Weights of a small GPT-style language model, trained from scratch on English Wikipedia.
Size: width 384, MLP 1536 tanh GELU, 30.3M parameters.
Training: a variant of SOAP for these matrices, 804M tokens, 3068 steps.
Each number is 500 + 40 x the weight over its row's rms, rounded and kept within 0 to 999. Layers, rows and columns count from 0. Numbers have three digits each. The size before them is the row's rms in percent of the matrix's.

# layer 7 MLP up, 1536x384, rms 0.115, rows 354-462, columns 0-127
095:477511449553481604554528456502456513521564524495458542432574555426476461426472551497540524475515484457501483466504446550560472417540480480584458482516444445587538464550513470519477455536517502528453521521490460455511474452537507547531522456572491479481540456460569464537493499449481541525523495419469542518571521479457496462574529447514503496498520546414514563556523542487504465546543
094:520490485535519542517476426479512508448472447465544496481564533475471532487501487560455552489561450490484579471553514444483460526515537477480487481563484503513478444514517509420557556560419464567442513507499457528540519510556513482487479520476464479561489469474434487445548492464485517532459470541443503507552545533463468480427491500484479542516515496449476499452418455551514506503501
099:563525486488497435567491548555495456460482442458624430478459469476474525460480478465554508490445465588510456470543523515568500477488520459446560544461500488505505537565500423464440549475520490420591477479497495566530500506502527484516530505516430517481475450517427418578496460545541581443496478488473450466519495522484447469487469474540475453473510430461440478527496411479498535440467
101:533484531492478534528495544499558483484496482543482553556478497507511524463546517456521474482486528576494538490517520516429481473497486466524493545536488472481488518535523476397551489501497467557465513475476506487496476506553592488482527468449515533480449535541496512508457524593507509448552499448519498455525428462479511444364469481496451476536517484469492604550516474580534476509457
105:522553549537523544493495559469494481458552447531529559455474481505472531481468488503502528488449475532537542486488475489567494420520509525520539493485436533486542584512493475522458561498528489594516573537433482495487518554546482502471481492468499455485492459593493497491503516517559592488515468510402500455515465534518471471473499556504468484522506502502523363481488467423500495504498
095:490511532456487391511553525497477389569495528526457500509473545404524551475543514445472557491488507501425464520509524471471444463475457554565508537475471483457558444495502519428457536443528468553461520428528501526481504538497468555534552493533575483510442438542492525552565561470478580483478439509522431510504471514441552511485483524544505427500523456512477500455515535524490510480457
108:506511497494525509527466470535456503577414461521543575482511497414498497473509489508488541504508495499491478542516442491540508447513532460488464531493498486560502510487583455527497443535530515436581444554465485539485528549452444498447469601479509425480585489521462526571558512514563483516487488439511540573486498521492482505452519523492561420505525563491436587531566436527512548518464
098:554513483537486503507534494513526448515541470472538545518525519508497518518450504512529538493475430390540417533538409525571472546517493547477461393571443560480511465525520529473501549551465472518494585485541525540518476463514479462480517529513521515549516495496510548477515437484425513488512526556504454526469508526481519400529580475495535463473534485496444543482472520515562523503522
096:493535501473424494513488544464530513462514484477550532476513520502391551524547495453579527449516507568530509489506472517464491499523485469444532422470479511490474458509503535505520461498504502500477493491542506510532445509493535522525493485475467485493494478543466512501474524391490531490458499452505497451550472519495436480437482530505563481461463464504398506442455512555514512510494
100:421531568576417551458565535451512493482508499452512552525532518516403477524431548471460482491477424570465565453438501441557545403535543467474530519541467471512510433538475510515503510509538518480534490496478481500553497526571448491449542519437516532524555492575571530573531420552465472459539491469571466474471450517491514502519462448438419515452569489491397512510519515559507529497511
107:483530523429505417442502471388545542486474508456604450470500531498550495529476457502551535474482554539432484529426442585450493574493503503497420506513517466537464604477506435523458556491522449525517469480481589460508465554439477458504570539451490405474506505487541511488484413489533528513495512531500521530460493447450515476422503514517556553479458482499408578492490489529539488465512
102:517552556484488482518526483533472520466541493518539507538362524458468514568479422483532543492515476487501471546507404530476489488548545538479409494513456486555549488438506525496471502539424491539551539509530501517502476429507470449474540476522491524462549518525457535456465448538433527486440475454504532518531493535497473547507524566469568534543555544482500561468564452474570532477522
100:473569488499531505484525487421481439573480472486489505488462449524565513480498549506468452525454458575425557412499534558528477469463621449519566486518581540495501474538504490492510521528490535507438455512497535509496523466456487448494459489471535488495479542507548493523493519514512419563487442508493477461530492470460481477473473521492384477519473481513550490506459495582450469498521
098:480432477575515487470484571552472512537529525527507425495481526498537447511512496385503485526458489445543521469478536515428423538526521498451481469538388570544512520508448471550547533426446605516560589470470552473441509482506523480536466502585495433516531476523474508524490596486441470430529461438610576494485502485511508512560532535532515526444472458507504520520539411455465493520465
104:481540471455510452524514555496482483464424461455538452440486491495540468512544601498453489562513559469433542532528501533487504498521490540515537552484503543481503502571545513498467497497580460473531455506472464492475408474499549518503467548486477440586499499474532522490477513507433528519490519539543537521480555499549509486537502586497498484600510467556441491496531456576527564510515
104:488511534477491515493519440518517481513449477505504482501515481487527535503541479527483553534518506546481470585527462458547492448501483482558465443483447486515464500498463504490462502480561527471457535504423532523468451539484494515494584479481477515485523501519508504451532546511547488508500490542514496483457500495495559508520501551598509472554471450517546518454506575507555542498543
093:478500465460508553453509499487469560461542442523482510452521549475529508490500483448508455602448510492500540395486506450495480491449496523460465512484547544526562478493431541511542494490527538537503502583527471507539457443418534524524510502542530549408550525551512472522541476517495543496483487541537495579537510560488467439491490564504484512550516482468515544474448558503553540498447
110:519515549515517504451520511517484427488457543591463509501526436520580435434519512557436456542554565402504547498517476456607480454571494512500497467499527503484518470496476491477517513450503522531544529506456516561474540600558498521415526508491497508471505513513534422479533535513513562551515569535483520505466490498471508511498521473498518488545504477472458575465492453452521499406490
104:523463504522566497443506528498505507472475548509551527449610523497497430479527587501507515598499422487481512513535456504550482470507477487491470448490510464495505474496514447494464527490509515520578474460526464573499518546562504443505465502507505499601579524523468527488489502499479525484525511486481587463526497514564477571481475492534560545503503461449448478479552498498536477536480
101:466507426484468498468505445541498530461560557499476514502483530565514542458473520510480504475504474498521473547516535533493476482481435453552489528459506512519460479480509508568512585515468455523520489463589499471467480405535469478483487400471493487492409503552462481492439499512532587514487438476426552452508570482508490458538414539534486560516584537501460431484570462486537538531512
100:477502449485538472556463439503546520505479534421445572431543546488547504491466451533575507528447507442480440470553517491472600512482497461464540502551513467475491473529457464502480483429482543461523515478479510519559529511434574504539525538537546477552514452525468510552455476488426481462502475522576469496503471492515457483513434432524479524441493469486501502590517432516550501476543
093:494477433381505600537500445524507553477485551536448478443517527511533486534494538464549574511441434519491485505499482496433482438464492479459481536455490519504449551510460453587516571527454545522535465549489512463507445530502515517472412508521516481453395458494572534431463570484492520563492551533515602467471437559456490505545581537529492511437495521496511510485527460527444445538474
092:490514427491529488512476540487487508495489621446594486508497470518472496460535484526531486546441439558482491467549531439458508413524542475525491495450472502411505429476465560535438487428475534472494479491527479542501485467580517490534526501517517509581481476514525523518530528427480504502534449530495488537460559531561466523462516547460455492447450469503423587580546545474503523471522
101:471474445555451480516468458493431520407450460560458490432442535467498508489470461532491543525475414527559519537444535463491531515530508506476447398470534463503473406515459465529508472541500516503551520486502492550488426544463501495593484571544481480532470533544501475541438444411476594573535427558545567544509521511488469526504547464501527502451574417483505536522496471506504491507460
098:514565529509499456415546456460448428437493505476477498479502554470511512491508508523495536563551500451496452487432522452531490531454497482529504495449553478508533511564454500521525507500498404511498561547476528457493574558510534454505536480501588472436487468464521487508499505428489475483459500488528505480474507497472548598481457547440517486503479530528551450459528461538447507504375
098:539476545542529586557509541450507464507470525498572481493490503482570444514509549442517513480488461531505443485518489532468532465498407510527453508388497497482456479572471459500500586531538417554476503506502447497526518558526507442463501457470441483515505460517481409489500495462486491476527446489443513450527504530504450500493573457483512535538474540445518493485483421552444462527531
090:461532534516512493501478580572525499488490511430457510493479503533472487483500472527505493459517465537504513490511541501526497517565563441514543493569534466487533543500453554578470488531395484462521495492449450531472501422549505528459481414490480461372453482466529502474525463445469488493444562548463508547537511552504519378518407500485497540495534506418500521502512463472494468462508
096:551482521506509484502496451465466510429472533506494500531514479544551502504583506488454477434574503487536495522494499473539499510605482509442505551556486543453481508501453486504478545552437495488502475498505558578418567468480478489479476508500457478539493458506510476566531552481466491529508612568527399472470542513548437515487532455526523501451509459560585513479482453448474439502491
102:439596468533494469482513458518510438485444501524476595475503541535468488531497505484557544508435516478484514559497479482489543458553508474494518572468538529449506481585505503539491598528420519556569496529511493542568449567458576517514454450558513437453519507498549526517496452502534494555510466519541483484474485459567588440492576506511542467501414555473424519439461483454539490480425
100:505536449505533472482486464430470427537472579507468525515485501414487562475581458541443509436418535437492565471464597512498584506519544528506486455584468474533516512528478534497428479482496462490573407516533539466422456492573478503560508414540480520526544515500562487476547497471476532499487490467518478462511467490509459505462575598530395469493519399458538567529499569516498547494522
095:524530484555498461549499499516518516488524547464468472488477487508533495455510484522491507430448534501564457544446607428515471504502539550494491490543450546460565452510505571538544483537510464444566421507544517485454539493559480508477484512463454493563472568521431479494512488512415564465496516491421495424521548496472420544512437587547458525398599524465460495498514466538508466499487
092:481462519480411515463489491453535501491496528526426567527550506434546479442476512459471553450432486502528500547537537456462473452507495457416572490540501423507480389504531509458520475500462478562529453462507494546515490520508446455458530480557532488444549548485482514467546505502514536405545501570523557517470506478501466555493504501445451501521554518483539383496489440499518478516448
109:498515495456545511494521531584654540465446503505514499442558537547482511485540435485557417549528458529466557473562450448491498532525493562516499494443502450479505555475543457532474470535485512485480488512461549528498534452508510530457508469572512518410502481511552556479495515505488505520512407507507536498508450485553498529484524554522526515486517542441534532494508480485508502550542
095:485518544496550586625504516511508480579433571513498558460473502459420487452483519493503498418488490475555509446472489488509421543561450478489450556523467431515439528562465446506506529465479427547487468522502484380496544524589526510573536487522464507479445494514461496517488509485442512460568507473400498490460473498484580495499470500386445504519465518599470493537474498549533514595467
108:452529562469490542492582500458509544495468546497488451508530583517507457550449520515441470493481543535506447490549363513454537568430526444435529537515501509548531492462517424503592530507509503495501531457502488478526547520472500436432529531447460471551522503486475533561496477534574518523475487499535481518465485522483498550479526465484486487597451536464441545430490441506517469524500
101:441523453509471518590483509520508488412507461464468455461457512476468561436505456505530543505509469522474474480521514491530478463534492436548481429548513500475527497476481506487560507442485507513516483446485522498442552541536498476465496502497504441534423475449557540566530472532494554495534512521542480508519521524405556520511462500509508555539503516492491514500520562501569435505452
104:519423524425424429530419435507494464504516474493604509540488497514471513466520441474526506545582498532473430547498500535455431463537475477500471504518439544464450520467505573417473527532462524580459459542445499491514423550474533451508510528518469422510469517498513503557414550576487518540503528457535569498491511538482422399436528434534530491428519557572528475498493479480544524489490
097:494528459449433453515457437512451483505471413457533528525507564518535485468541521544528539452438491477542488413467479480500501523500529466560493507591480445490533544504512483539430478514511440374483572532528429547506553525445481505470453448493520579456538493495480508529523574463486514456522481435446466558511522513506507443477516485520495517499492531526498512481465419519518474496545
101:437453405497495450483535453524460457451538496533507484438562533544537581523541494480481522486535533520488527486493517532503573512547462481497514564502462463526532526517469463493524553498531514505568456536552506429456521516498462469480383461534553548535498502501455474538451470472435463471447482581498491513519486507477482478518399472531478492464473478468505540487514459458464505511467
095:474445583470454517504502515523541512371501551462460547481555528497531572493462490565498469496521579450494457569495563542521459431510455466451491502443522496450481549545493446501475493457563493570479580562536537460480462459483507483507540478469464512469506524545529412496533547509480552491536550404483406541475533462517540525500504460558473488466497542499480483484476513601539552552477
104:517564593505555485512415540630465545477455519414467544452514499437469459512525513493550454494508500528516486511477515477542511558495508482471466488534499504472434493550453501444484487611509510497492542469515436466523492468536507436504482456521456477435509460490467489451624434496516553499528547501526512549461506500483471511488396572446491475452480490511552515404514512463467486429488
107:547488514490523497462452555519466490482479508546486421504521444570543447480474517550546441516509488497568496453560570492458515510493423511432515491486555457517567465449418537507578480474490536476480420532574570491457440509509578541519527481519441513546589513492447495605445598461519490594560540425497510471537524488549520435489477520543422547469435487504497498437532462421535405472504
100:485537449557524509536424519505518537496513469418470476516460463499539473481489488476462454490533450523489561526500472495456563528473531441527477430498563487481537465567450525502466421496574453501474533494499506496529495505462473510577489501519499521552474518528557495510500454507444491513566527527563496533492429546498569562419531495504525506432598508538543554521516511566549483504464
103:512465510433510474474559504552550497538489419573509485565504513510470484459497444450515409478529510508540476490525552486549472481486452456484567498458506541492483527481503485580502513476485453403538496599508555494500425487472596467456439501540544465572533474506526497552524521541483563465542481523494558608449510584472473556485471504461529553515504503521461426468547569589560426420478
111:465562478547486491513456526457434572545505532487505509530526489453492549522490562458526436504533548478449487495472542526543527545499470497532414438511554463498534503471459504430489510544514491521524475499556453460441439513498450483511493460507511458517453492546574530446490525521534521512488490556574469503502583469547535514547409443513536469547441483562498507560494540495439485551509
100:474568537471508487498531536520459558508476504418398486550510427431480505499493454451506565531513466544436428526424517526521490457503506474530484543450470490505491512510498525554552478422567526515463550480509546548541442523543497481532468502520532591510577472507495409489503484536493482521578514506502550438489480499440475528484500455442494531542496393546509531514491471508402477445489
103:535533493519450445468493436504408452494518497468448471477523508525488514564531571534522593511520575487410452555540555483507438495500528472494472514526507461456548487564504504527509420538505554487598522483495440471489548498492556515566541503403460473493439531544473573452493530558436464511508563496451443507539535530490525463470506494433476497519472437438525575525547479471534571527476
100:462474552450495508527490561421526505494505416520415460517558473498495521432440504504532471525482425480491448488524494490501548532540547476506577553443471467505514597585411538508471476516572462526495491505528541436542454401534527491540599505540485510495495471548498525530535520538512549527491472440421470509421517503423476511534514522521502508500484465572440485548489525511485520480493
095:497488445468508529491478479423510476513506494571506566502536529471479468460493498448449477489517540480513533512547581472500515523488468551472534462494491492547447539472529473462440563561469493468544517541532524504449486498569554399420488468491525490518440519492511540485487474396485506490444483430528498464468525475511500425512470442430481513567553477489491557471474530489507503478525
101:473494546489490491459446455450388500460441484490515438446472492524510491489549500457445475465516468480555538543478469491509542474536540539483463494604499473551445469523521440469523531480450454541524495569483420448497499540542528499527467510403513484447469516530475437478546463521539579455565435561482442542573587503487524527537492452530526437583508476521474429490497503505473453487420
099:498512433480565496509502565525518505485483503524506459545537481512429522518560505486499452531514443548525407554485475524486523528451449531510558525466538548553553561510489513480536556460511404527499512534526507559443505495512591529476475500472511483388552542443485501435514438461439553544517535458541486503484531489528563502454540583483530530488443467464497533501526515571507446487528
103:507506475551487519439550486471549501506513542481501484432472499478559531502516462452513478467492469507566478452503452430496517465491550492483524468505453512482417489491511481466534457505489564493485424447578529467548466519519555595516446496545518570518493462548510495547441543486566447540469496456486563485490438496519514470548446533451492460520487473523539577437496431554492585532490
094:455523505535557524483486483525592530535528456486599476555506519484498529521530390544470509509523433527475472576560450500497491441439552469392454500529501512491530481487504574463514454448432556419557518484520536568548372500492479536439469546464501540533458533481486495502463588451506552448533506465506515522522450567528481468444469405519470515538514486457532532509544466445508425448451
103:548509548521528503518520558498479479542534462503456469519577528489506541461440479451483458513446534496558523580471539563485490568551496493470498425485462519542457517500532482510447480503579443467491524519469526537466454535415482490528487524540433453509481460482565516432490519482540540532549443459540534528496475515531487472470507522512520503532473608487512453499509478512533510472489
102:508501482529448521494529479527575562538488531445493509478483491515413454515534548549481411463477422485499521603445481443490568468503495485501500467474484484473469497573449514487489527551491492533465467437519506448521485470553544535455507542480448449493510525524540533573511548526435632449519519533506465496445527528419551479485504454400572572472544454475433502537560492428525528493495
103:438534631584502553522477500592511454388550492521474501468509555540441529514493487447530468566468506545504454544500531492546463587540522549587541549507486508482484482503464508558473551484501535469522465457542488495540475552566437400437523535530558529477557452439494565471482497549511552497481542499605496516460615463472472533419504538490554532456503482540507437486453430522425518429527
102:527530507494508522533496467491506492522509549521523542475568491452398548496432541480435487565584498574500528500495503562541490428552477456497472555478477530566481516445492423448487493510516507434484517522444539499492460522503440507484521426494544460499602553502521481429444520497489412553446489550503430517476481589391490449525486473478541443426564438519486522519469474390462478495486
099:500525541552456483452463568516541546534526488498514510521531567534487508495459495527536505477524480570484449544436562530477473470549532579447532479538478392461515476517503537500488503523526460513518523507536518443520520524485499430548504570529480538571446404555476467547489552517485501538484513500488453438523548547495560527478503404443546449502516530528513512549548509530465555513504
111:526506483446485448519538502456511544399465503470538577493512459477557472500545482550538536568542478468452517530495473479457447557508487458536481496508497527551470527517506530482549486483480447601517457438519506497483515498436537530511415604450496447487540537481544453532561502497493475558543459410515494548531461536471463509518590583483493502593511502511570534404539484477537501501499
101:589465502459462439468503536494513501422497489469495528485487508547451594535472513405528545494538528390537567519498554521494488482527491504514501462457435519494525400436471431538456552453475529534511545548480519504458506560466512441436481441457543564539479486484527519488513570532490439528515508496562548480499428513498521459518523446562551484490451432487444450472468504482567478535501
104:514502440437487516516512494512587525368558465530457524545403526516464528545420489395543509505547553463421443463494460463506553490512519456479512539516408542436497546448482545511426533511460491447556467471451474481473512533479576567524501450505513496557441496529570537495504510536452475428520503478527545543484507427519427437503485491488486415512467571560428463472498490507461499458482
095:571430518485503553510492468551513479438531557480555538477490509449460456457483543435483544513489532544520526465481500504472456536457485493490507529500508479511411500412478587497434507493530487485593523427539511556501496503527495526495521495494504500484467421481473530554529476533492483479540467521489460492524466488536490509436501467541530592478531520530483498516541509416520472528460
096:476500518458447509511461484555502551498476429462527458537527512496534468463534471490420489490500462453506458519432489464535518551603528431537506453518507499447551503508416420468565583494431439446482515531563605483480513565501435471463541460531500457502526518529484559516516525464502443465471426495555520484472457514413426460509468501452500557460495493452524531534444502435483467441495
110:545476501495517481473603424484545515516544466595555566465539547570542485477529437485483488479584485451529537457413509481462529564500500515502501495491479474509499461442530433456462533488426421487530506569523518505556497508494472447448403545506513512520465524515512472510513430564526545437433536482499579474462564525513487544495483478428530490549485472507471514462512447540474489449497
097:455538506541446457530470447455479519495499502407540496567522537471525457456410547547498494522471437531506469528513534460530457461505539468510424595486525508470528442496520439532446493457490465534522507507509452570518545504486531550440455497578446555453504459481470545522469484498443542506472481505442505516485400404504390496533507465523529524392471424457412506563504487464535493536490
111:481594523522586587529436567513418491489531441503502483531515491455432515525553509498492515528504498428472468481525561480499401521532444418536490470568635483510483467549533517459490481555461400520543514465464476543471520507515496463540556424484461559526441465509576485488478515559454535465468507450603483514474523477520500525412475525518487486440447497529464447555484436560520477450552
092:427502431536505484430557505528410427523465452534474532523540542566550499539536556499489461530524481476544504591516481523446500487494539503492513436468514532585533520483537468499460538475518464574502486526470502515474464555412496521474566486494565498511450499537568475477569473524470497520459475488543478458509478507435494545534413550488358521505499477460521430584531491488534503495474
095:496553480542515536557488473497455537457526502544512452446444449465530491472473507518484506494471511501555416527486543535479412468483485500449506478454551546534551508461443555582519516452479534526554556507503486510507469510482470447471490530543464460533535507518518549523509519539453596534538519459520541518472472496484496468489507532473458476483431568558535592428514532457410533539479
117:475511497495547554471492530506513405489520531525503462435502526492490529464561518535536466525504562459531564466536469509561505536454486514505581540523488512508438556518395538531547545510466495495493535489583446538510478570496434512497519459464507524551492513422505458489591530520503445551541522522566581463453471516463492424539507490503418460461536456498481576513576526510429524498500
112:493565473551510408422533580478427496428508438434533448575502462527495497487496476512539528499582488559444528472485478434459426534477470456471524530520482564525533534521499470439557489498478551469492563542429513474457490536465486516518468559513469479488475476557587536556568444536458523484532517484592535481443460560582501501464519469541485558527364574535469543570502532528470488480520
090:470526606537490521496437482541406506539501449596539481473550508482449485505483447476545451532480533468550484466495483521516463467564524434489420528578525497528491489529530499516503494561459526462452463539502567525495468502502498553441576513443478522503432549472528475567548502539512583472509575506390505501500483377479581476444478477489518501491496527530485526545504470500619497523511
096:471493440492504444508625477498494512505540486572505515536461467517498557490546504477457462525517500544501538516537448515565500530479440509535476555434557514529574532416526490451464467508514503478548421467526491521431534504497534501505543509554563468506495518440439543422504499519505539534476485536535472552531448444518521550514543511541523480483469540485516509577493466497539527568498
117:490503557463504473512504488511566421522530508464451496477481499517454506475507517565504509515444508470534514505512534476544502507556474576528468516472508473479516597438470490526527499528536520459535523441468507521455469513496516508447491492471567487491474448567498492467531487512474534604514510492456510494473410468561439500484520585529509496454493453513547491566482513522519571519490
100:552470548559555482486502542488551477428450519478419510522520486499480482496462452565500514498540537532383578486462485496486442489508505524523515486504480548476512472504468493534503548524571445462506488481519503444444495528501462515458486481474438458479497438557495506502588593577540583501530509513553460472506446501429491572524522488479490520483379484443473453525494482510438459453531
100:503517519426451486471481460483495524582508466506415455533501510480523484519534544513514520435468518510520542480524512519534510397474548526533511537514488450426567442582559512488506459526478538465492486538497518507542454506558550495533472452440486577500535475552492524501453507511531541513500495465515475479468530535565431451481450451541561470462517481511489483499461467484497493526461
104:497560515524499495426487468454546561550473513456486465526461455469498523516473521542498538515580545493530494414510540443430514566506495504467499522503492473581499425513521560520543440538550415498480467439503429481510567530470518481519460514527448547469502508576538483571547477617514524494493487493580418570444482471500506555488485519478472495469458474557471538469498524451411533516547
095:527493459432556462453468553485506529455539561451510506467563505456540540497522566510509442533483556498421489527544426472506500485558433478480416520516463460463469472517542456489467550508487510497483457540499477529500566584450459486516534464612506559520507549483527494486494582520452513523537467495515491518515572513448409521495560527501482522540457456475570541452476525557461537497473
094:534508589525556511479533501551499440442518480527518531563511465518499372480489443446451533524487503470541518496570471549499483491498503506445395526511505475555484434514476539483482513487456523449545449533452520456464495590457450470534440504496553543506460486439508541494566514483518533537450582506479484402487486474444516508547513504440537505513462447518480453504494479491510456558491
102:559554490482492443465441492487511504528536556577400534585505423485442503476532555471484537518488478493456540497469427440457491487441500554490455499560474501474502573479489475526525559525516555506556495516498487508564479571470514458627538492426466490494464545514454505561521463543511544546548459481519503533527508557518456458553562525481491555506492487541449488439538500514482483509508
091:528466507513412498504519520539466454479470499557441479500522549485484481532459555547527509510508537486437521443470530474502522463504568515509499545561557482450628548535497507475506553464504487484515445499542551457519442467545535464503573486546570403528557592495531532486526476523478513506518435546394449587455543463468576500538499522463508448475600523471541503473459485456492492453497
098:479519505456434480502466474510560571534471547453484513508561511462510538399591583570521500513524474485464508500525452497562547468535501520447509603514527471516508481486557550510443522480519445510497437467510472530464452471551547486512476548504481504494487538495492438526565546475461507491489533465494522456458535489469494489413533413423547493463547432459523422518525528455524520552525
103:523476499470542537437516513476473504493475460543423504446518484505499476544518480561489542557403460463477480502439488422501490507476489519515480465495531470437516543491554515529562484452494478520568580486464508529405549551518514468477403521507479453442477444463460562474460537468469474499459479572503461467445488487549434513492451499559574485487462490488555518472521484508556514510447
092:527482532527525431542524570505417529485521475533485524448477530482565453541489541571519469460545485522490487474526493521550429542499443582577509519481586505544504536474492565547529462452510505494508552493470480492578460521543502568551551507449484466552435475492525456404534499482529507461536520503562453480436537560537537511467531417501519538439480459506390540474396463587536519474519
098:495550478566498607419511535540544510449502500469519560599464496513435433476448491449494494560529538534523532441553496516494467506562507582432543486430524522465450464519528489526509494505463519432455476509465496440495475499568502502460430538456533600461515504420543530473492424543482493557530496524400538494460517518503514563415489538518520563407542522546517511488499410526420570490520
097:445553419470529422504512527490537449472526462470497561517511465580440473481459531517492560593526505470487558457477486474535472473539501515501493430548488507462461459471467537497453500445505425514496518521440474567502497506522521492516459523410515489527507468362515488559499540420516583463533460483569512476473491536514459552473489467497496509500534530539469490502482558542533436542494
104:491448534511490515468528471480445472563499487473524525490462480464440540556458501440528511512533418503512474547522468438523519530417507441480516435444439557465470541473516465515450535459483437538490520484482512580460519527424511546514505477440593553398491490569539517424563563493471455464407421508474429419426497552471561530463530479499541516488400504486483487466490461487522420512493
095:480506513452485423484417476503477545462551471484571510532549427500473467484489531562460499438509478472468489481471522523597513452479534567512435508528506509630500463493473477455466474501492427520505468479463544467482512538512505551591559563460488535506560479457475523547506494542443512504552405513539490500481502520466494504455471529501529463474572502503542563493431481523496500486484
097:541492446503547476498496551545463452462505485496490443523542491553529469523504481501489437432530472500488465489511511538472464488551528524512442498469508486486501492518539505479503451458564497528476585575540451462515492440481484545478494558562515482483506429515515571468485497548494458547485435469495483530526568537527508506524514477510532569482420479497527485533497566474537538477596
100:431522457463522477485474550545481507546539483472527524448450521473445549528456464454477506538480488520502447465413487472498526507490459424545419560545484487551531508526506458554511488444389537508518471539473450507549472521524525516457450571435548546489502537597496521513468534464440495542467513409481562526497482445524534580489446427439549573518520491443511499541547528527510542557461
107:405582548511503566533535536487423458454534456450497563490525516500451585494450487464478484410585479465569524451552469481486573453489469540466525484466468474499484473545440562475506485458487548544508513570493496521498499439469470521563535595502472528573572501517522539518493513495480488564549443465507483556467454468506481392526497545523422433560455535443525531511506481474502523439417
095:524492474510462612544505516521544528514533547405493474494592461450534484506456552480565509525528505500467458505460477457439469482491564490519528502474464419491562446566487473543470530469469423552510511505549516558439511497443478477449492502480455596472451528510604542469503457518469485437417530491560506521531420443544561498495486534481449539482451490509516510503481460568422472455451
096:511535395541536522582397473555449464536577476477501466503563536535483463589499480485465403545454478406445515580430537489511500510507492543434429387507543515510481481520483505459499486489513427506474466508583451517539530558507522520470512561487430500524522531495515526491407489555503496457431513493527492519520481495492526519518484511511537516418546485440419580414558504513483479520508
106:474472526519482505516502602524522480474515441530494492439492424512616518471530541562488499500451580589515504540487481487528547494465514504493527423465415495478479514549538524527462572466556482520461501498435409502450535512506500509500492537466596492454529515492513514492536590543498551517494432487471476471496503621593480495520516564486489528506521524470502498458565469504468579453497
097:429540425494483506573548500543398538528517505516523460541531475522515512490450426498501493484522504534582536494523491500491503520588601536488551545473478451484471410471514453502448523479494539519445559481472553503418481498484445454538480549525502404580466483532442497548547525564530524463511517502516576477501472586492511493522544476517520537470495513500512506506532529516478500571456
095:449505472427499490570429511501437493543524529484476455567537514524580516483507488495473463512532486483507476546509487437539495466508530489488429457521461509511603470441555465491513485479416411453455443568523501543529435503472456543589479481509495551447398495521487513445477523575538519452473443501528431493438486496497396537557522483412526470496473462512546476467507530487533478531510
103:517515524493527451462525464499507474457486498457531582454564543546484593527506498479507540533472493533573542530478547594489468427474460503540492474541501495548530543511463466477566519489475465468520456556454517532544535473540430397459531533508473515474454489483441499454551518498549509477570483495441463572510496512484518551479545423510485480454469480488555449500502514473544478593533
100:558532551526509543474491491503501562551536477519500477441471515461461544500513470488535464465514542448550495458501437519572582490442485558497478552470484484487596506526487500473528503558464561518463424506518465465515452503526515409537531523561489514548492504503523476531469474513535449479557478540518468417471484502467499504454534528537465528447500437514517539589489439499511548499539
105:551461420434550423468495430487525452467545494441545447449481468494505474480551428553537506495492533513502501467551463491514489499491501470504471503459418486519550488522418490533452546499524500523585540504563526471507506539428539480500457531491455467540572478507501614496513515524537535487474468497514545465493434596462467494501470459523515481518481480536523486498505504558474502439541
101:538470471483608462435407515436474512533431497467476528501531511455523534475529460481450502490438501503527418514485512465540534469420519455429566485492452466532465514520542498511444469496486491406513502437551484557513472528562547434505485473529443483483500492509514575508498502470445576535432514526556527474464511482368440517492577453566495490520521489504534497441504429552511410488531
106:506489474515499516530529490479511509479552429471494542534501540443540535507470449488541514471501497512526471501491472476504513473548505530457496499471467463472524507484477422534527526456466464387525441447553473529451447518474516419534476536487487540536431548560580489491545570447428497527463471489480474488518471534572541524550480476530432538509494518486540518493476480460536512494555
107:501494493502510474514511486500547461465515403468509500501503417461510457462489529469492467500400535474430453507495524517489467612502536561494500524526525544531495500548514546500474503542466485456531410495539485539529454444480541467471494508558460509527490411511493482543532524461489512497529417448532523532448450570514509457447480512472523424475473471504450500492530437554490492550464
096:569484492476478520540519447564463451528543499453499449503545502443479497468589472471520557455498507571466414570531541498493459434494476433508500541475503477491529515467547494520461564468431495558501483525570568521530545582454539530514482546526474520520485515507515547530503567573472512416465546492485540560465467498546453503448515560511425532490502508473565494553551513497541508529553
092:537501450595513481477533529472456511524545522541517509461484520556538512502530471522449528462467457498494548442531513504463537531521505506523488493512548563526541419520506552490566491560473501451502469523553457530483509461488520475443394589502496471396423455493466473478563484506473522568482457502471486493564472478426477552432568539497470479511490534438463516521469409550555500495533
098:482476430504501498544494410489600512500478526516474494498498502487513414498512531465431450493503509485463447533500441446560528474519519556509504465430570503495545440514597473518530473552530511461480533494570472504511541483486488487516500552535493489566486542487496518526426487600457503457548520470462542427511482445479409441554496512514484502555489552476429502461496463466502496490514
089:442472439548478461538496483460458555486556485532530510476522487454602452459528518457495511480441465446511480494445449496526464482613505533478519544438567489498475591477505520520496476480518497537500496517524499529457462480506467538529536571446493479486508524541508576518471566528487508468461479518501585511441539489573396511503458490494423413480587532509483473486519457524466485481480
102:510482506510539473455515443498535470545463530492382433468515515479518515437532545498447547564525567493475492499483526516566535515527499518478497493532451454541463558502474473518491586495457485434572507480443482538532469524441506482530508494549565425499537565533494482505509482541535569475546536521495496464437525501457508510533438532478380522563546493542450549560509410505450431529518
100:456445424479507554496502546532454478403527483403450504521464495464590451527484476436483474476542545528437502484471471582464497544404511552520443442573503539489518488481463435544481506511463460566499496492448468553475464479547452507475506457463410556502490459455524507528523523499527538560535524500463523566474502481513483471506583521509469538481496473499529551553483545489557458483480
104:474498451527544513538516466471560474506539479486507564588516498458536464499555537439553489546473435525466434450469559505532491441481604469485529518475470491493577572480480537457514493557474420557522528475446513564491450491502517492513502476456557438453493497528513475463493480515517509492527510513547439484446539414440550508454513468538547498478518499538491475473458533505559551507489
101:480566522531596466516473458469446513457528495539499503448499477551515448484507526443468480531558469521530574512507458466543523489523472411482601513548538460488568448532489517490468537532495508519491539561489563417548522461469557557464434533504451524450524520513508490422473543466453532511405577542466508546508527466496478493493498540500543456525509518464505489471529420502519515517492